Part of a small language model's weights.
Size: 8 layers, vocabulary 16384.
Architecture: rotary positions, biases on query, key and value.
Training: a variant of SOAP for these matrices, 6508 steps.
Each number is 128 + 32 x the weight over the matrix's rms, rounded and kept within 0 to 255. Layers, rows and columns count from 0.

# layer 5 attention output, 576x576, rms 0.141, rows 558-575, columns 0-143
[[130 135 130 136 138 142  95 218 149 111 151 150 157  95 172  72 135 136 152 143 153 157 129  64 129 137 171 138 138 120 157 135 114 100 149 151 143 193 109  87 125 130 119 111  82 150 130 136 108 125 169 180 212  93  88 172 124 147 137 159  81  99 151 149 146 137 130 137 128  83 170 103 136 145 127 150  58 138 120 123 105 141 143 164 116 112 143 137 133 114  98 154 122 156 132 126 173 135 118  93 148  92 162 171 112 144 150 153 174 110 101 132 112 121 130 138 102 109 113 140 145 127 126  82 132 157 143 171 112 166 103 107 104 208  86 137  97 143  89 149 102  82 145 153]
 [165 114 103 132 160 133 104 159 154  89 204  91 114 142 134 103  70 127 156 142 119 174 113 164  49 128 112  84 144 153 143 135 165 190 137  71 137 154 103  99 158 133  78 160 144 122 133 147 135 224  77 139  99 148 124 149 150  81 164 122 150 232 111 134 139 121  98 193 134  97  92 150 149 140  93  79 137 148  91 152 151  75 126 129 138 156 153 125 173 168 147 106  91 103 120 126  81 120 111 183  78 137 100 112 147 139 155 145 134 162 132 104 135  70 173 123 134 103 124  91 154 132  82 180 108 123  98 112 173 121 119 157 122 143 161  79 124  67 112 156 111 146 152 116]
 [158  92  83 162 147 111 103 136 160 147 150  79 195 142 161 188 122 114 149 100 121  66  86  59 120 181 127  34 143 170 150 135 120 166 128 131 192 161  92 130 152 171 154 104 116 165 161 182 125 124 136 181 135 118  90 103 118 107 115 132 134 169 143 139 112 147 152 118 137 156 174 176 136 140 128 110 128 106 144 132 149 100 169 158 135 149 111 119 101  88 119  97 124 103 106 136 126 112 170 108  68  80 173 122 101 105 201 107  98 130 107  87  67 122  75 182 155 127 183 176 124 173 145 156 139  84 158 139 108 139 112 115 149  83 135 171 108 115 208 128 129 147 124 109]
 [ 92 177 186 181 147 137 102 167 150  89 134 185 132  89 157 127 144 109  92 108 157 141 176 175 164 105 100 113 126 102  97 119 133  94  85  85 185 133 153  92 146 140 120  89 134  90 164 137 124 127 125 156 160 135 172 145 130 143 151 161 197 198 171 189 125 155 102  93 121 109 121 120 125 126 152 102 103 149  54 113  78 148 153 117 128  78  96 128 114 182 184 150 119 134 152 148 132 210 101 124 132 123 114 140 140 104 149 154 144 137 162 113 107 193 129 140  66 105  66 132 152 123  75  54 151 124 149  44 107  87 118 118  87 121 138 153 148 168 153 107 133 155 140 113]
 [160 119 111 128 142 144 207 135 130 150 126 162  56 137 193 110 123 119 129 170 100 184 117 146 113  80  96 160 127 156  96  99 155 123 174 147 142 130 141 127 111 137 117 116 112 125  83 152 180 118 150 130  84 141  91 102 104 186  49 136 138 135 190 154 156 122  95 165 103 106 128 147 134 149 123 108 178 161 128 119 144 125 130 103 107  84 113  94 172 147 107 119 126 136 128 144 129  98 110  98 129 132 136 147 158 141 143 165 131 150 111  99 122 127 132 143 128 127 170  68 114  95 121 137  72 109 101 105 135 140  79 134 131 115 128 112 158 119 155 159 129 137 143 114]
 [ 75 112 155  33 148 127 124 103 168 139 198 117 112 129 131 162 181 118 108 110 108  96 105  81 126 145 185  72 120  79 115 167  87 154  69 151 128 175 125  87 226 135  54 159 136 146 119 128 113 162 126  84 100 125 160 115 147 162 141 178 119 127 126 175 126 109 135 182 134 155 111  89 108 115  99 157 160 121 142 118 109 133 195 138 141 158 130 150 157  85 178 158 107  99 140 131 144 121 177 160 151 183 115 139 114 122 180 120 146 102 137 136 110 121 112 125 111 107 119 159 112 150  96 113 164 170 173 124  82 142 147 120 111 150 103 121 147 166 148 121 123 117 130 140]
 [176 158 117 110 119 135 126 162 148 110 150 124 115 170 162 132 125 105  76 115  63 144 117 177 110  82  86 131  97  88 123 174  57  71 153  35 167  60 139  91 141 118 162 132 133 194 180 130 193 170 170 122  86 114 105  93 159 201 150 118 138 115 198 143  75 147  47 121 130 137 171 123 115 124 125 125 141 102 140 120  91  98 125  69 162 116  57 125 137 168 128 133 132 185 144  99 158 161 137 144  95 141 138 107 128 108 182 140 134 111 110 102 159  96 142 130 144 182 149 158 104 108 143 171 107 104  95 122 121 174 160 145 163 127 136 180 142  75 142 123 167 150 111 116]
 [ 96 165 145 176 145 139 155 134 101 134 214 123 184 104 121 160 120 130 128 159  83 172 198 150 137  68  57 138 135 146 163  91 112 139 132 143 140 174  88  42  91 142 199  60 158 175 182 115 120 154 131 122 128 197 167 101 129 140 100 128 155 136 180 138 123 120  43 107  98  88 148 102 111 132 103 186 121 156 139 168  96 114 151 146 177 145 101 138 144 128 151 155  95  68 152 110 111 148 118  87 123 195 189 175 101  79 105 163 113 101 162 109 140 113  59 114 109 129  45 143  61 140 138  76 138 141 110 113 163 134 133 112 161  77 111 116 151 149 108 149 152 112  67 137]
 [117 128  83 158  77 123 143 112 126 164 106 120 166 153  71  92 120 161 165 194 140 136 166 100 116 120 142  94 173 104  80 161 146 164 181 149  96 116 105 139 126 152 106  89 150  82 108  84 146 151 180 153 142 142 117 131 124  91 131 163  79 153 127  83 121 145 177 163 133 146 133 177 138 135  62 166 147 117 135 167 104 101 126  95 116 159 113  96 100  98 110 114 114  80 165 153 133 106 145 145 118 102 135 143 128  79 104 156  91 136 100 123  94 112 133 135 130 142 158 134 142  90 128  88 136 157 143 145 125 163 116 119 133 141 114 185 176 128 112 104 155 153 144  91]
 [123 170 181 225 110 125  74 203 201 152  96 180 117 165 174  97  92 160  92  74 157 138 119  92  90 126  84 191 167  67 130  86 113 108 105  85 142 112 144 132  96  68 137  83 145  67 140 121 126 161 137 136 136 129 166 172 132 157 140 143  96 137  66 106 111  96 137 108  86 143 164 134  53  83 109 107 193 155 131 105 147 110 150  89 151 141 111 139 117 177 118  94 108 136 170 153 151 127 166 131 130  96 111 142 143 130  99 136 107 116  95  74 132 146  70 141 119 140 154 128 107  91 131 101 142 153 166  97 114 105 128 100 163 114 195 166 172 126 126 125 133  98 152  73]
 [153 151 142 112  96 105  92 152 114 140 126 144  53  69  26 152  93 124 156 171  90 117  67 127 140 104 146  67 122 110  87  86 168  41 112 114 199 230 125  98 135 169 110  59 154  77 106 103  93 118 139  71 147 119 187 154  85 130  87 146 110  71 104 103 144  78 171 124 113 168  99 126 125  76  89 131 179 161 148 151  96 137 167 127 101 126 201 175 143 170 102 140 120 129 155 135 183 148  81 140 125 120  73 191 114  78 100 115 149 134 130 154 184 128 111 141 104 138 100 121 125  96 145 137 136 139 127 135 106 118 156 139 142 115 149  47  80 128 143 135 144 101 134 121]
 [139 168 114 109 135 182  89 141 161  63 133 197  78 166 201 111 101  55 107 113 119 105 125 133 173 131 115 108 102 126 144 196 137 145 112  94 133 149  92 131  82 115 130 123  87  99 131  61  62  98 150 134 140 116 184 210  93 183 155 124 158  27 176 146 107 160  70 110  85  17 116 105 170 156 176 135 126  81 139 120 130 178 121 160 131 122 113 126 112  68 125 114 120 144 156  76  68 106 109 142 114 104  71 173  93 104 126 140 191  96  92 144 166 113 139 126 135 189 106  65 153 171 151 171 122 100 137 140 111  84 143 126 113 116 112 108 101 118 110  99 161 136 161 105]
 [173 151 124 178 141  68  83 138  46  48 229 117 170 124  66 151  89 115 193 169 140 164 132 134 141  85  83 125  91 114 136 153 152 115  51 129 141  52 116  83 173 143 166 201 119 121 168 104  93 142 101 129 176 104 162 151 171 137  76 183 111 137 142 104  81 145  74 121  96 148 168  67 148 100  55  84 124 132 153 173 173  86  99  97 106 141  71  38 101 185 102 148 106 132  92 140 109 112 172  97 156 190 134  72 159 145 166 138  89 140 164 114 119 149 154 117 146 106 116 180  91  89 149 102 145 156  98 147 132  87 127 175 150 127 118 149 138 124 108 118  95  95  58 162]
 [183 144 103 110 118 117 131  73 138 116 135  94 106  95  96 107  97 130 139 169 137 140 146  88 133 108 169 107 141 154 137 105 105  92 100 172 141 147 125 158 127 173 124 107 143 110 152 154 142  61 161 137 147 150 140 116 107 152 131 147 101 133 113 157 141 183 147 134 134 131 124 116  80 110 113 159 123 142 146 135  84 148  72 119 163  70 141 152 142 129 126  79  81 179 113 119 149 128 123 120  77 105 159  87 166 141 104 113 116 152 124 109 145 210 104 169 110 126 107 119 157 136  81  97  76 124 116  54 126 100 160 109 175 143 144 132 108 130 146 176 141 158 137 102]
 [ 99 122 196  47  70 135  99  93 123 183 129 146 147 129  53 207 151 101 154 102 184 114 138 127 141 116 120 192 159  71 169 169 140 160  65 102 134 177 103  56 146 106 109 102 137 168 139 162 177 128 111 152 170  94 179 136 153 137 109 116  99 147 136 105 111 121 111 124 183 146 116 167 169 139  91 125  84 137 146 114 102 129  75 129  81 159  72 101 144  86  70  61 144 174  97  93 117 129 117 131 112  72 134 148 111 143  77 130 122 170  52 149 115 108 154 103 154 115 140 125 159 144 171 142 128 117 109 105 160 109 112 115 163 124 195 144 145 136 144 162 126 129 138 129]
 [117 136 168 110 126 154 107  92  69 122 160 120 129 127 174 155  97 115  97 189 133  93 106 113 115 117 123  84 100  78  97 128 114 120  83 145  91 118  89  92 177  51 115  64 140 175 133 152 103 116 125 147 111  85 153  72 177  73 118  90 130 110 142 130 128 152  39 206 149  82 166 137 186 138 134 113 140 173  97 160 122 111 131 113 136 152 139 108 135 131 143 147 110 145 121 137  92 148 100 135 115 149 197 135 156 152  96 168 107  83 116 143 127 107 149  73  94 112 149  92 114 101 145 169 124 128  80 124 139 143 106  98 159 146 142 202 124 120 105 166 139 124 119 121]
 [143 133 122 141 104 148 132  66 126 144  83  83 131 151 158  45 136 127 171  95 100 113 126 114  50 131 142 108 135 105 129 167 143 154 109 107 169 170 196 178 130 106 113  47 124 102 161  61 207 199 114  57 149 148 171 100 110 117 171 150 112 137 128 130 110 133 101 148 109 102 144 159 104  97  80  76 134 110 132 140 140 166 164 146 130 147 140 167  81 118 156 171 118 126 156 127  93  88 100 149 169 103 106 128 145 136 164 147 141 133 143 150 113  40 136 101  84 113 108 114 115 165 134 159 132 153 172 162  97 143 155 114 132 176 168 117 108 134 136 119 113 150 100 106]
 [187 119 162  73  89 119 180  52  89 140 155 116  63 151 115 205 145 129  39 153 109 154 148 138 117  90  81 172  56 151 142  89 125 140 112 147  92 119 143 129 180 193 129 126 163 135 132 137 133 110 139 117 152 144 160 146 145 209 102 203 167 151 158 110  92 140 136 167  95 134 117 136 140 101 109 165 112  72 170 141 135  99 186 103 140 136 126 134 126 115 164 121 105 134 109 150 163 104 118 108 168 140  92  92 144 104 139  68  73 179 110  78 129 106 140 119 120  65 134 138 147 100 173 117 122 117 152 157 114  76 138 121 154 144 160 123 102  89 174 192 149 152  99 104]]